Weights of a small transformer language model.
Size: width 256, MLP 1280 SwiGLU, 11.7M parameters.
Architecture: RMSNorm before each block, rotary positions, tied embeddings, normalized queries and keys.
Training: a variant of Adam for these matrices, 8111 steps.
Each number is 128 + 32 x the weight over its row's rms, rounded and kept within 0 to 255. Layers, rows and columns count from 0. Numbers have three digits each. The size before them is the row's rms in percent of the matrix's.

# layer 2 attention output (transposed), 256x256, rms 0.0547, rows 60-127,187-255, columns 0-63
087:115138082110117143108124111147107090083069123144124124103113140125138121074116151141080104081125116129159155156111179107135076190162211109144079145201106148169109173135111154117146129131101161
089:180116198145136146172170162124118170145123060121140130144091127115135101126148138132084167068195179152152176142175116131116115148192121093142074139108160105137125084170134154114127133116150124
096:164118143142093143110104147131118173127167149112122148103121079158084136158176130143127114103117150126147140120133111123131161158089138134138086120123135112107135148127126102119198140138169133
105:094131161078123148056065059105105051136132188084171145092159144153063134181139165178149119026126097158143138139103086122152133143146101121135130163160093108154148151125086094117089142128137099
106:099164083170102096137123166107177101168132146120090093177134103141150174073083123141139122066161167189013135134131132137143078086122160120140116205150091115146159126196118101083098108111103136
093:151077135120113115139148114128070068145110075053115105111131122106105140151116166120171171189231219146084127161091130111069151153108118114083166107170094172136125132130105167092140146151079150
093:126154168133099130122178114064187075181141130156077102138103124167156116073155131111110114118123125058138156162208169126170101108158104103127159098133147150164123118127116168151114091061169058
099:114214119119123102097100108127116160112093171167080144146173165127079159032109094125088170138052102155105176075196099107170115137099117076152061139152177141144179176111125101143111080119119203
089:132144151116111054174122086184070181181153083118125088133091124107152112202123190079111142079142112105160133112127141116129137096105157110163144090100119174131135087147135102116139109165150131
091:174105152157081060166125109095136070140130117123116117159078109121174121153122146105185112147085151075054133186122143108092160119093165199188177110133113152146114177134111170073092119101184125
095:067150093151191111163158111132113116087169171137069119100110146148149157181095125188062153146075114175144157192081135127131146118122159143117123145157089117144114156117058106134089108136071171
089:137146153115173154177095132133138113124086126074142148058123099181190091123171155140171143153181157149155095144125083135085152170146096207082155136120107135148104114132098120164136141217164121
095:187130136116060119107117119188086154159125091107109125158107128171155139102079115114083161140107112119127138068122077134126122133089133122123150134174204165176134092153086153169187161168114229
094:139155120165141135137137063088141146075106147117055136089070113100132145135178147120095152129072129147105196106096096118114120082110145112108126084110129110121158147142102071104108092139142123
095:142142143079119128135141147122149141125122144067092168105121182134140140107117102116181125193063126115128123121071156067145151159049090148156162115149118154148117154108126019101188126158156161
085:149118124141101140099103064058092124158107069161115131055103181181116109075142144104131212161103115153115149069161107081116157166093114147131054115138092143140178154103104128141125114109134154
098:127184152101151138148076099147164116099036124110141123108114080091172176163147118164088131113116145116118137149170091113132165147106142095163180170097153155174110105059148097175122118146177084
104:063169139099134104099086148109068135132118148155190129158116152203120120099127133179141147114062093136174142097146097084137120153147098132135128123118121093157154130155146092172091118115215127
098:099163136119089129166123103140114096177029134129091096147109075075152146138140149175117198127126118157091150163154106122121142103069149134145087176136144157165058096093150123154128189112121151
092:087127147144101164122103133110073162151123141129152166103147097185137144115118163178168147176095072135136131111123060095154081110203108114146119125102102089181161097101130091101073048068163150
096:107160077199166095121117186090113146148185157171117115129143124157093145095136161114144160130120170150103125063198158123146104091116111159095062117099133140082164113132170174138093106073102175
094:099122115163130070171069127140121089137147071177079151150123115115205127131145146094135088128072167108111098093158129091146133066133110117109178096133151107146124132150113162191134101165113094
097:099138134138163111076195130119125091105188178146126127141110137125086066152136096130107086152098138089174126152091109153174139125159096171121192122121136106124104150138139119162173076158197139
099:102145080117104111128122158114142131180146107183142121182170086139136064108144108126172147110227138148117079125090158152115058148097136130140095092112107165180097070161160164089136123072076075
086:171149162135137133117155145184097159112156128146138152131100149103193081161116117144067102076164117180150081110178111075082163085137118102149112116157062125115114058123101106114120129186080164
097:103150116126130138100201109092173122147092117085141132151115100115107133129136118119082123119108092087176178156060183182152109142163149095158149119191137120105125070106132151121034147138144133
098:070158121142170100159153107081159063130160146132143112117132177100124143161137135126110140122105163141033167158154073175127125095191156107151133173131136099135160120083110122106096117106093096
093:119122067130105056091107131102066067133119099129173093129156167161166132047127167159118115135147149157164134136154120153099064138158086147135149168173109118129176122205125143168149109103165103
091:094107120112122150111136167144117208083124080128146099095129096120131118210141167149190107088143121092131168140123166164081107167174130123102179068090118135110101160174131119134162148161120157
099:140147169172083058181170197221124134109109108118144127091081147137116116132140159115120127207165155170095095121134130109140157137080158149124139147155166131137139159139135125118176139157135202
092:115180138119124121120141094204112109122187130103122099109121126153133138139173138113143132115034102134136120123138076107180193103079089105126206139166147105075097162106115083188138121125191136
087:120128117146073111102121116166108127151109120100115145145128122163106089140149127149134088156143221096117126079129096121198129161112047106130128122151139136108123142157110086149123139154225163
095:136083088071039070115104092136009172189098072174162125157138139109136145138074100120159162151151164143114084067108170110118132092064076146085108168090134110114163121157075206130133150128108192
088:193106093162131120168136126126132086075162131111119131123103125091131158113124144068158098134167133106067124165168070097087146132120122197196149132213110146122099173145195111118146126118073167
097:144153130115124132095106148163124140168108144119116113185101133165122113148161182096125100137191120140162154089146172077130161154123117173125137094115160153115140130171133163141160121127244172
089:114172122104131178121119083063164158083125143041205114140126151113078195146159094110098135092055139122117097149104164119107156111167161111134133165116152142123090102118173098101095148106115097
092:119106122161153114136151134087091132147118125119148136062138162127128102170156083099182167165122139082116141102148118176086171144067143153119153090029142137099160141107098126123111111152148135
092:152110165111110152108105126141125105142177140190146079159166157190126090088121137142190069115123141096231118109137154114152116135103063129139153110198092143080128112144152063155201112171186130
095:106106175099170139146129074039138065143127177115105184128110132088187190127099115153089110156125113155095118156115097116121132113141174147096157171144125149144161108152149139126101138111094122
087:157115165136124126142147103077146098105167126112142173154106093126129158102130094133081086173049090079131135132174084120150106114134154075145114104114119094135110137119084092143136101118144100
089:225162104090126062094140154131127166121140130117166172140181177159120188094106121157062176161102158142153119118194095090123141125155156178109116152144108085092181127082120067174150176122075160
092:086171071163157161117152116047152076145175138113112121128116110158145126103159118152139116091046169122106115132152149164148132084156101123117149173067110094142072126123139099178170149103112070
100:159124125101145134166087119173118167111138113147137104105122111073142123073115082110168064146148118130139116057136150120102087136123141101148138124108155136136091078122090121139108087135144153
096:146121149092216122131157122043167123094120099094109189110129188080088148146090104147136148161087081139158146122115116109134187123186146143092124135053083066150117138102142096104091135165189067
102:127170102132097108123137123114117172118105108130109104126097129070156149084114140135144119179088136129103143046120130138129112106126118098134159096148182131106122087139112117176122083106171177
092:117101076104211129131117086087133086102146137089132129151177132075117129119144117105089078093120117117097140137107151109140132125150100117120194127196143156126105103162087159069124103132127089
092:167138115146128114158137131143125182127119171095093140109114119133127186125147076081070102139152139101136127122093172183149096159100151103058143081140176128111139111128089158140132141120069127
094:149113080121156125126075133152096093171134070183122101162149126124146137162128175097078137129097111142170125130136110127084161143131119072149104104108146168144146111140130196096169127156126117
096:181132089153048123135126094173096162103086098202107067114072139125121114107125158079116122160184198184135134114103140098056174144110168126173129109133110105078092154176056184106111137165139184
099:169078101188124123075080176124062124186077106115150122162130124143200176111104151127170148116181186149095099107113136090122103120143075189096120118138149137133123103136167142098121168152130168
098:159135052130128132116129163140130119136190172138138131152125074111132083194135169102098170095085135187143126118057126203164080083103160135178108110147154182101177079079099157101098107106175128
092:066134183127096140122188122194117117151173128150183172062107218139132085141142121084091153113104193143139133094144113117137119140106089081134108164117076105114170141143126130102127159109148140
102:146135144124170149120140176175120119106200148166103146202132115136098060165145089135121140104078099144125126108103108184216119112196124109120126125147157142118176116136140110161123105133185127
094:073156146140140112103132147143163098168086149122135124131187140120117115108136108103173150142126124142097128155141145133160131135086071122176082155136182126146118096174187143148097098157152113
095:157132111095085128161141111155117080171101100137156127137105121156099121129138118133098096110109115046150099142162124159147142143091168183197146132141088133157132084131087185149143118194197139
092:165113095089140114091150117175115144075150131093152072193116107094147141152136144130088135190089189086117102130097157115133174117119069175139157128101142143079134146117155091112144134176143124
086:166157153154111092134144116085093104102150081111128102108106164173121107102129141123165119148136113134176177133158172112122139145136168172094084115123115106123140155194099129148095088147164160
100:135119151126112120125077103148141112133114092134157123128156071189141142078129150136134173099076112156086131153151124135107097138173123152150073109072149105187122123107134116160108155147109142
096:120081184108131156181162152146117179159141104098113186090138141064136169149062136106120181193109147130150122099094088090112119194092137148078135122109145144141127127124080104156134140102091188
095:086113119097136072161157140191128163154201088108131134137144102163101099185133154123121150143141154108199098106067126139140103107125111076109101113167157184076135081123167152140143137084100155
094:129074160074118076103158115171137124101141164162138163148155135090084068127095071151128121167186148148143111158117153177159103173138166150102113137142097160098120151163167128139155156119109128
094:224152118134109143127129138115100140095156152117130129172145110128153236106093056120132171100097152108141061112135106110146126146070145131101091176145111115122200120114163111066101139128064088
098:106107158056137062142132185181113153110121130122125118149163130100106107194115093180057157150126143095113126185067148168130116090145099126143199136101105161122140098087176140158159140116162032
091:130135089145137120109145142123158145167170105135134148113131126146180064186106131091163148098148122139192135058145124142104099107195136098130090099173178144113181060164144157124098070134178114
097:148113130115148159103083094046185137111139179132124147097145142121055177161132124115096142108101111146131132095151068133142155157072196107104077167086100177117180150105141107134140135084061120
091:122184128128120108111078060119077128127090139149166086146085139160108099142154148101094120083158127093196207156164082172132141149097113122175150133160096093109175111129128155191127128170183149
097:138139130179100193145124118115198090140141131110102099132145122083157107131117110112175117103130131077142146159116068172155108120099072145117118143189102114180108133112143094188199138157150081
097:107123118084121119140141116131155110114174119103188147178134188085071122148127079089173143132118082089142107061157159159115163152132152187094105140131126116071104124143160123156134117145135130
098:159130104132139133174146040118177154145155107146121109161114157131137112136176130185132116148109132140178152160126117147190079144119126139152147157080165118097131094083151152089096109137158137
113:118089107108139165139131134169085126117187104069095162158131219152147127136128179109123162084106153132116156145052129110107122134189179105097126093119150156131123080124101120125088115098141170
104:139142143156099109114108080135170126120083187087137084154145096107174176099091100167112118083121127098099146135212195087112115159046084119097057120134122126154143156109127125091129129097107108
106:091079142128155089076152148056145114161113162121129139097165101090132098188086113151151118140147121069088119123104169113144187160156148080126110104102083138199076103142136177087158181138110062
096:069143138097123128092110081138108046125129130086114059145152163080067116207162162124079159074135146118131198077167152094121141130139106054131167154121126150188140177104182113077061131146162081
106:139147081165149095145077158062119140126159120071068076150143151079103091092163141109111099148149114110073134101140121116112116126121164116145094177155086130138144097162094109129118172104156105
098:092092166138140190172122072116120151087117118111131141128131130137136118079099119141145108137147232147128156168118140151079159143067109168109127143191103168113110151117130167149132052094153126
108:119169171165123124129143119155132083108183085151135147103158077118149124108164178178133162124157186081136092091142114128181167128170129136095139153099151177130067130118118171113143100125132137
102:174085066157138096115141092148056099147071121176145101095131206105146136094167097170122162123166120121162182194164190082135135111107103138117098144154122136164140152085119163146085111094123092
097:138061100124081105054153116130125156082092121131137137131141098134105150104081157153133133129123102165155119125113149179114114103163103079115161144174162098192113164069133069155136165100113070
100:122095194102132114212104189149157129176160181120103155140184064117155029163131142188170148109072131151126060121105152124151115149132083138131118104133119064089078137210171114108113122148165154
104:113128093143138149140143193185135148095172113102088166181109128166101142115134107133120169153096088155123135148169175145135088145140154148104088161186083160135110102110132118158157185102123101
103:127183079156198089174161166158128129175131110087138108105123133152080130107119168103115073157186136125128127136105078123142186155092168098104099157166101161136128092153149090128119157160194160
094:188053167122118133130110160110145173149107088100133148122168053110136103121111120206125130151107096110155150127064098151137085162084151088093149140111178122176158079136113192121110141101111162
109:139095140159157126156099113125189119124045133158124098116140219128139110061146116034155118125127108142127139126122195053135141155053093151060125108121148124070143185158145113135081128118124137
112:147162150134118084128136117091146129096123091122121127120123086098186108098128156109132144188154142144116131148148108077086116086154166055129132146136114130186045105123098134106142167190055161
107:125142150116158105114125123107104125102140086101100164130127167091128109101161139083118149136123112141125132180152130099045180128102107106170148136168092126128112135077113180151141108095148083
107:163156128113134165138104155188121166090069161162149139162137150074106139119093135076157124080132161112105082127131213090153098135177117084088133166128116168093119165144113112130166081089154109
102:144186143135090133126165086110126150086212176158160135120128161163121155101166120182102149128130098165074066125226113176094115080121165093167208139090148114131109157148099129135135086141137113
109:077179121125091134138119163116074134151121105164089194174146107141127109134120173107098119099118160140182174060065084058139137180109191127102125106149141170142119122167125117111142070110091158
111:142080192153128153148132171099130184108174087101120081100127152133057137154111028142137142140126073091090096123201151148091094173140152086147097149103146130107098098078203096154083177128144137
102:129105131185183085111168135113145115178159103111138111118154093155038123118128148140122099138116127123125092118124101153108170154156098165137146093131072149083164160079141164167068098157108123
111:150160098133106168108124119125146128091132156121121131166139090134159135084123146151134121056117131148067117141116210177065135084148170141067112126132130139115108217112155153088177134096086145
103:091142108099137110070128087143111039134078114153119170146112150114174079130075121124113143117106130119176165136106130092120122145180055129151160106150081077158138141121148117099147151152109205
106:093182125091132097125088109170094117103112163121114120129151111155142060076115100179117154109166162100118126110137121201158162095110138071171133132155088126163083161183106141158184121078098095
107:132121142105103143143072167128159121123115135138133078165131103138206107162159150106096123077178140179143160135144211141110119142140138131127099107165114147111108141117115067158142095114081108
100:101051143105094088066160132146095176113103144156120100125113125125151212096108125152104126131085121161217192137142106086133145114131121094090144184149149093092176107160182105137102165112130128
113:121143159123100092150125159090143113163122161110106100122131113100126120092134141107108141160052144066084114077150126156132131125117113088088140108093131108131123120134077113091118157097150140
100:131126139110179087176152074068103104142166173099123089155184213136172103128157155179128133171163092100115108137117064196120191088176129119185181118137151124137080112178073165180142167145141096
108:106084102157104125054134100053137155095146117141163097168127157134153111159137113162062161126114087138115099131151134219156088160138164139070191154162108110086122180120086175092155158103103117
099:141159139127134043190131156137130117163147128090110147115155108110114071137171142176119086189132100148083109162110113121130106112107134143114115133134117079138158137137097174093113177152105152
103:059115118129152127102148134157142138128107160141144140147169183120158204142172107122194107137183117149135135156099155150184235121172076150145106186115127137107135137105130186103190093108119090
108:097120147128123107101149109094173076171132128165117166137184101051193114160154154164132135115146123108174182161143167147158102080140174118144110127109143127152130133125159176067153109142102165
095:141147124144031100110113086082104171156089132112168118131104125094106115126119151122150111102061086110111148087157056139067159123119122157173175111154133145149164145151080143130126172103160122
103:159149149165173142165141132089092069082142159126112134194177152171187176186131192107088089067191154149153189180077165149107204114126151206109099097147114184098095176118145128083123136116135142
103:090155062153107138127137206082150153133087181135138122151097173124093136150178111099159110134126121109076135153143188091156177099122150131126068173129131139128114164169132176078182145159156110
107:124151105152135129150103158066152106199124142084114148080130010083178148137132101156156114099149127103099130116083101088099102122113161142071107070151126079128088139189107156117120120137055112
115:199146148114098135112168073134110144124167153160120189118141150148113193114112123149109145171123135116136161092172122146070213134085138194150168133120081131140160180150105096100141173146111230
113:152146193118108119134131194088157102132189146133144104157144112074123136140133155181164139129153079150142075115149137121140104133159156110137161166156123095146089142095089154147109151208104153
107:127088122133099149185135116118168158132104078102108075183125152162109101092136133098126030154084098149130157130078138118105135104160120120187148203140174151052159185112118127133112159176217108
107:181082150114152129158145131073167133139184126108096131084119099119152143173122130185114120143139114157147170130107117129140115141149100133122097142077110123160071111113135179097170148097120146
111:103116071139136110111153148130102105173161142099165178126126094133148106115112138163130123068096184102088105188112134089134118105197174075131161099175105113117149097112140128141152087187094123
107:142226115142142174118099105148146095095162082167173162117120131129189101050132161130126090141120110157139067145167123199107099070126125167100147080099108146130114191101120165127153130107093139
105:087152111128082118146072121147097169130142105155135105066085074103113160114115096117075124098156107140171160128143054084123092128176110196125093128114101114134073145150071119165100115152098144
103:176141133140207118140114141149187150098178122158099158115055203084109225111157091048094118140108105173104068100147100067130141141110173113099136107078129106125179053146168126048109137143172097
107:150167205140132134147166152107157154123125125159109161116101108135115202053135157161165139045121133117132074106112128146171140147178146128103139147148164155109073105215128082187089139127150174
104:113129084135147128119072192169185105080100119094081095162133156097084153131107138168127137082125152163158103146150122120141091150150113141094102191131177121161104155144157155103070150124152141
107:197165111101106133036111085125096122190101094124123123121127125163139094095094114125148113147101097099214237140086152154118078102160097147135106149178103135113205111111079100147209115101104218
095:127049156065157127145134164109164113122151138169135055094170137097099022154130180114131180162134128130122112129110100164110121134180132084133147140130148123137159149100108229135129105119063082
108:080147131155104179159118127146094116091096157163145165105118217089170092086117084087113086114113072181160117137132181118075135110072119199112156124154169115047093158137064137172117101094120075
095:165090114130088108083126177073113163172137172154169186175101123091127110084108115151112152140160142105120111124104078102130153118086175097125171128122162097160115118126081136155111114199118159
097:152105144167096072164117102111203127142122139161083091151121136140118136230152156107118147123104184143132128148184114118137164139131143140099158104121091136096157132117114062173089148109145137
110:120159156095130169077144122136160104147131144074170128137125144108135153114125112096082148129107110168095128088153067091044094132182106029115152152125081123153081096101123168137096125071148136
109:154098119092108148081148065126113136078162165065088093175110077141121110128153073174154117138086151107033145160117108211099128130142133074123100120118186148178175091084175104099208102139154149
100:169149142076138119088111128156138107141097148095141150167125126097149154146122112116118162116097096149179178102140096085094174138092139146174095160187121104098110158085128154131105141068134113
108:157115136129061048100156180149122125130119086133111109054143133086120116150115141151132087139126068103111098098147086116135110114132108133121115156141082093159156093113109141140093114102129162
106:183072103136136090125112100162146134102114177140189162134142138125174140169098139124131139186096097118117096113160156140068197148149096208163148135101130061119091134109188121124109186094061146
112:138117065121110090130147123108094153135116125084123114127129108109064092112170166082160152132084169068095136127142186051148130109072159117127112133131104148075136129145109094162131158130142109
106:152088113127109075186048116114160153149099156133147060126157113164130126090096129088173106116113118137096083102102145129122107176158087115095146140093142149142117138091111151158110161068106069
112:121131164148065165111142136165123142111169077129098160154131121156113161138150135109096162102060095149139127118183148158156105165205076193109090135150122132075095077129093033114114121128191173
096:099059181167149087121158116119164146108168142161117143080206064178128142202124109157160164138131179122129115107106076154110144112128138135130121102089139088134075067095115151109093100127066173
105:129117088102138096093129084182142114147168154111126112192126118092130093197187134146126121110139109139149172130119103071101062133121181092156178149168130141115130065111141128128073161141115132
097:218159074167126135117109175100058132119115132158087090115125171133092134082113119101135126132144120081106133107087162120177141120117134154118127086142136084118197065144115118140090109136148134
101:179136151140134101183099077209131166100157139094152144169147163133144159115168146138127067108102125117148093111090054156114130108225162070153185193129152177121162075138142169113155164124151079
100:118114116124072139121130132150142110159164137117119093098091123162106082149138087061124136104122165089113123129189166139100111129138160161093066130157036114089154122080098113137107155089153170
112:100131071090183112130142134138112108136116153179097128063180128180089081177113155134152111162153120129141196120106141158149131067162112120215089140121116153155223124080153182137128142125110094
107:104151136148125122112133158133130132098114192135092128122108160088131162119170157040129093127149088098127107069154129057180214157083134137092169124103101140077083150146061122137164059139122150
114:179206126164131117130139212152094113123135075144085121156155093154129121135110089142128109055182146122116124125134145139190120133078131139096043138129121094107119132135079151121139147140158153
112:140138086096102109097137087139135135131168096123166103144131105154128129122142155116141144131088202174121140159140107186097120086152119157109127096176106083138148190142078075108157097137131138
# layer 2 attention value, 128x256, rms 0.0847, rows 60-127, columns 0-63
102:149127123126101072117127155104158084098135124093132140164134148181129132141120132196132151110129116100182098141193117102128152153107145145132128101083074140089086136158108159126182145143175163
093:095160130133091102127039086157104080121091126125113109103071079204127160147146098129148110042162113149173169157115142155171144085111146155136140095129108096124100153118124131172079160122169139
102:108133105109117085097085074121110174178131132146088082132134157134054172180167106120135118131144145109104103161117073146154080058107106136150098090154079112142099083182088124166141130170175110
100:096054095148101154105147088186128126111117157131160174159154135141087121157127159162123120107126102205169163098108127121110137105079165154101095149119175152120196075125145189037118123187114147
105:139122172142122159136183152058118079154126168146141103182155104176152140158079127122126132128139102180125123152169132167131162076195147172099123121137131134161130156167148128108108162171134182
094:140120142114120102142154097118138128129131083125112148137098136149149114076203106128128070194102123151146101195143075081107133186117136121104126084113125157095200129075096122135155193116125146
100:115177170095103097195167151105141151179124157089198123148060177134111087108094118131082132100153127103137137167168098139086140107126188104118093138116149129064159107171095104091119149083112177
098:072143136082099098100151137107119176154105176149099108126127118058056118153136139183152203090146185107130123168106111097095110127168094116106134150085115167124148137118166147120189090138126156
095:092099134119148164110090159161169090146123088147161169123169161104178073070143159133102159069155201128145153183141118164035144105114161160076128134104150134199174098129080151170098132047140105
098:190078155106076128125130138156136135165097135153164092149116187021152197162162137163170144171146121073121189136161117137127134142115091098063048077090146156109160130109107132151136130142124161
102:087148100137108121138121134099112072125114158168154178145107059090088094110133106086188122122096124146099148073089116118114096125183103172154094121178157197186194125145128168166126134105098135
091:178181084149071123123134155176109084156135114156134115163123170143133126115185134141104114180090174095131075160120116138110110146105127097182112136135138165107129181106146127057104143165126159
091:140131179136106113146188103144102110110110064172081154155114140083165144157216186138109112098134150102119135096103140147091123088139134141142140111074153129133161175160179109145102095119124062
105:093136108140101148061124148213140157146084064197163090079160118168127137148107086149101162050123188090134076173167123101132107112108139102145151150134124118115163131135135115105141122124131140
105:072163098139140082114144135152075137184113163090122173122202116071091186099062195159129134148113151099055174172130096094091124117144130138079141117166151161091192127132126135145122058174128105
095:113084087077072098119136138119081141123150141160137199126154155154150096119083140157157142130122077139082154131080132091119120153150120138095109097098129119127151142146127105142128085132111118
107:040096109089177145138162122130162099124098124147192117146102129100195057122166111140147119157167072102164130117128099169142095110113087152110123101131126078178158084124135164085098176122130177
106:099083062128103128155136135068077131109068132094085158117129134058166118133090192061155151105140118130117135121093153162157085126110106100122137161177148140133153117141191128096155055115133111
102:157186135149154100113123113116100125142153143136133153112188202165161202153109133114157141133144138066156075171127113115130194122157125102169082071109142149145154102146054129092102133155103132
101:104071110133078166170130157090125136120152129141178154169150095108090111122148196083163129179062104141092070130132160180121123085154115097121136106146092104110113103159082156103171063150140135
102:163132179105104143153104105136089098092099147144080145099107148132112090102159096073072190045115136091114093085078171104151094095132179070129159121121165153130104135139119087146104178141105164
104:141157116091146114146127094173089095099139095121102104141136123124154050120092098098179091114071147132133075153207110079091149115164130146153098157136159124133192132081172120118135140112186154
099:131191073132133107037108159214158134062117156148150138096082167156133146158116147121126118087183147143138136105152137115166126111102116153152125150040117142084147146146129104117116095094105075
104:178156083150173106116123157055123088132112173102124176150148165171129178179172122134147122147074107188137128125170159136101159109097130104048125100156088136181163147033130111111101095102103140
098:067169159086139128172163065142157063133147066107095127090119093168172152070201133075103110146096105163084154161103150100149136115123133128207108150105171087142137111074128118127125104112089145
097:118089088169143114164117136139122117114152179152160122148090069090080069096100149143106103100168115144124114114178159089088164115119067117157152157102136131088149190156141133146185169124117173
108:157112097123079104059143159115135186136142124156116089152148098170097124097112088094097105086115068141233127093086159092155106123141176187145109076120180119125080104137135104118052153133099197
093:116144120122084115143145145095133125180149124105139156124108127086118124175124118115107089088137137159117115064084105180091125119103133191075069113115108157171120143152116138090137156186133110
097:138095085170160161144091146159121131140095093083074091127171085151078088088076139097138105132074101107159097156115123123122137128157089078139056182065101115144078095134118141126124119075133104
100:173140135141092115130163078101095075150098125127118134106151095144147172130183142124137090109153094116127176142063118172095085140151120197113140148186139109098133106169144131184093092153088115
099:129198071077122155147151130131160154168124096114131103090151161067086098153083076170094156099121188178122142117111085162129108134129160141127148127153128092128174149135126110151080155106138156
098:146151140100128098135142085175141163106168107106127137088157143122058098148159147115117120121176169143031119149060124110075125134157159136114152136115116133122120090130122077175101106140132126
095:165124159187143097093165124100108056083100083089148097135143106137103138109101137120092104131114075161128113107082160094136167089122085158120140086084155119119088150120141114144160103189102073
095:148146128070106127078189116135132085173174153090120142130150159144149140105105099151163117176100154125168053184173151155179128157159100153167193150086136121179192201156116133139159137154153119
102:141159083153150148102101071165104128159139083079156111116159048099095088139081124150200134137140107101149161125127104154139118102110172118173134142167060168120079151069182149114098143092148156
099:129128105114143105187141132157118115169145152106073076169107199145119152133191113170164049097141112123107077138124123130188168127088125084182065143115138152141121143149112129099143114200114135
107:078123106117072130094162196070149143113141145151129112156105115117119176104152145103140146106127132143173091132185163075069146115101133130119171116096149212149141130110182084148102122122114106
100:029118130109120205148089091096097199129088134149125119127126104108131147100084172088101174120085177149101123182106101144101139141192131115119098177110181110089153105095140070149136062071179123
099:134096174123158138068123152160190108119097040198187089107149130140157084148095173172111115152045113161158127135096122134125168173128149132107110079112125150085111186179110097076161141138080112
099:158107137078096144141122097102161151148132107140105114142069135112167137168148174158115128126139132126143086129190090169148116108101117090187139133071100152100131175173130148133117103152145126
099:136162158102114140167089122141142102185148150143136107063153081104078076130120152128169092146165104061138141115083121099124143098163097088092092109128113100107135116076130152099144106176140109
103:175200116070148145179162138116121100143072147175098115131114180159089059135095116125107124082108118094137092085138168123163125122135108087119113130126171142123179145174135137101148087134123114
099:133098157120171118167168109125147143095080104140121120162091171087181137100169143136047205138083139170166118161164102189128150120152099095133121155127141101118166072113166152118163165114110131
101:115090105181129125122087096095157129118163105166152074163114059097100107096108116075136142139144148126145100112146101118184112189096170094178164123174130153126167189186158121178117154154076165
107:132094146159070108200137114165108185122121086118148061123104147093138062124134110090027170105107138133182063108120106118112092123140087128172066125124148113153137108058121119137147163148112109
098:157139080097147121107176079163112120123095071126185115115104082157168094096105079094083100079075095129199091158140147142071128185152141156118135202072084152146163123119138091071104192159092152
100:119091131158158156135142162177153166073121178086135139134108178133158098177144096151113120105099098162123067075137118160093144107195132138123136131086099141089148164086161116141080131130165132
095:102106157119168119124102095051163131143123119137094151114129106079139143128067106127122106150155186175089169155081129105114133137105117139118094099193092139094073139117109096169094156086159148
104:132097118147093165115149087092131099143132102122124122102136117140133164165124088118139118164184152105087099151159101108160118153107091166157075172118132082143152106149182084179220143108156135
096:165119197085159076103118116095049154064149116154151117153146089104125111104077171119103124127096124091138107111110148116155174170155136079074145079151100123084130099144148137049160107146155127
095:115096082162122127109105172195068171179142080212112144094176118128166093156139102064088207114125076119148157156172163137145105148119124135150177152075169144067084109068132147109077117150062086
103:103100080069081101122096101145077050107076136114150150140146133149151126076108139089074092107082158110129122100092124104145067083074113144167066116093095104059166161104098108144084145128170102
108:129138116165116179090042127134113138123136122141096122148112174118120141161100104100159181070157141162123176079096077128110111127100136161142172090145120084124085166113163113163069089077076096
094:103143112126143164111145153102148110134095156139178130149178151190123091151148130074185129165090171153088118129080101107095178106093113162074086173133182151124130168110128063111106144114165137
099:091142127144148124130125118120168137140156156146106072191090111122126184102148159163101159173159137088110083087134178140158143121116136162125143141059155116072108114101108129155135122142146112
099:129186106117160179120108136173126091187122156154132110121149018077090111118104102138145078070187145085155113153103187108126092066108138120117181174111091119115161170177181113123158087071149081
098:118084128122101173106113166150097094094167124128190105110140099156134176100147120156216141172194113156127168107093099184100143073165168170111078140135170121197077078114127132107124163128149152
102:094068095080129138119143150162108147144094083167074143092112127168148175153182147131147131144193163106149077149094143117176140068149121116115149101183147119129119113145121102114184066081156125
105:134123164173150122132132109120116150085160108143158128136158139097127118161129105121119110132127184114102198135178109103145101097153077152172116108099134090109120104130153189109111134130123133
096:123185137114152093205123102104150179140152124122149166122147173129079147103131101111089141106151118074118117141156147126080103086103198115135188147132117108120100109094146112171052062095134086
096:100185136163153088077051088099112107095067166169114092140108117135122162177129126171162113127146080159113097130120035133137139142138117144109144143088097116092135107180085125128129115097143049
092:109098184117170174171137124124137111121173120108096075184112151094095180142123113130135145134144173079156101135188156101115115113165156175087110102139094082142113189106116122121164117165144146
098:116083151180179164083098131112140084115087154136193116159104060087157148153130087137121062100097132183128146126167053125144112142106082107148129085106087123142111155161088141134083108124103080
094:121185150188134139177170140168121155136144141149133144159124112162114057076112102162170185144112115129138122116161136101151118104103190129102069137101150112081139077088144125099075128140125130
103:120137141139180104095098113108159120145173101148095167136127150086097159173152119123179164134170150184094089150101152146097119087091153189161163112173136138172111164180088132132074151111114106
097:053117095144127181129125081069095146117159144103173114086144122082119129146135138139120167107162124091136085131110094187204138141107127125159097122060182142158099095113129133167084179104138153
109:138169084145154201136147113162087178108140098122153155125122130149142156118167129041141116192111142108076067156109172167128088125176120177144134131100134116180158098065147104110108107117138084
106:152154139099145142151111135153173088134098150115115162152164135138185143063097129118093137124108122131149146116105143087111141203087148160161190177102147052156129181119135113162114154126111096
# layer 2 MLP gate, 1280x256, rms 0.0973, rows 0-2, columns 0-63
097:139114127145116099166118164162167148111111108190161105089155206174105119173084051110087120105168116103133160131120158164191086066094074106134106108084127056082129060098108141141119109140068125
100:154167147119131115148097076142124117171138120093089148121178104129189155187148131144169139047148110100121106066128175128132161176072158143152132096163179134148147094122108134142102121206118159
103:148130169112101137144148060134149069188169093108098042079147169140118148117141112169115130116090124160113133103094125081152116190128191076149134138094175123089137117132101119137150097164109127
# layer 2 MLP up, 1280x256, rms 0.0931, rows 0-2, columns 0-63
093:114162161172146155145109129123101159113110122104144118140149161101174222087128194082126186143109159102070096087096153153093125091124108127134162156039129110113188114081133110149118135086083172
099:119105156042113167111177128164143111145091139147176171140122104142073112130150119137123160143133095126163171151128178111160170115088085109149113110062170106104129116152117098154125114183153089
104:075134140166140183109117121164189136103086108053119104160140159074132139078163111084074111086114100170120135170147175083108175123097089133099080115062140123155149151163136156085121117066085061
# layer 2 MLP down (transposed), 1280x256, rms 0.0821, rows 0-2, columns 0-63
096:146160071117099091123091115165112100158160083162078157135133110099078162162141140123137186108115084179117101173163096127131187115074110099151149146052165097107183137123170087120142153100141133
099:085102097157120152089136197145067121118036093182130114126080133140186119179114141139082146125130171134117103178143104135160093153201125172115106128107114149110118151100112123105104107097048127
105:114117163138172085102149143084103140175123144170089131106113112125094092067128121108042127080122109166132097130101123098151095193110111132125133161102137110183153092154152074144096124150178082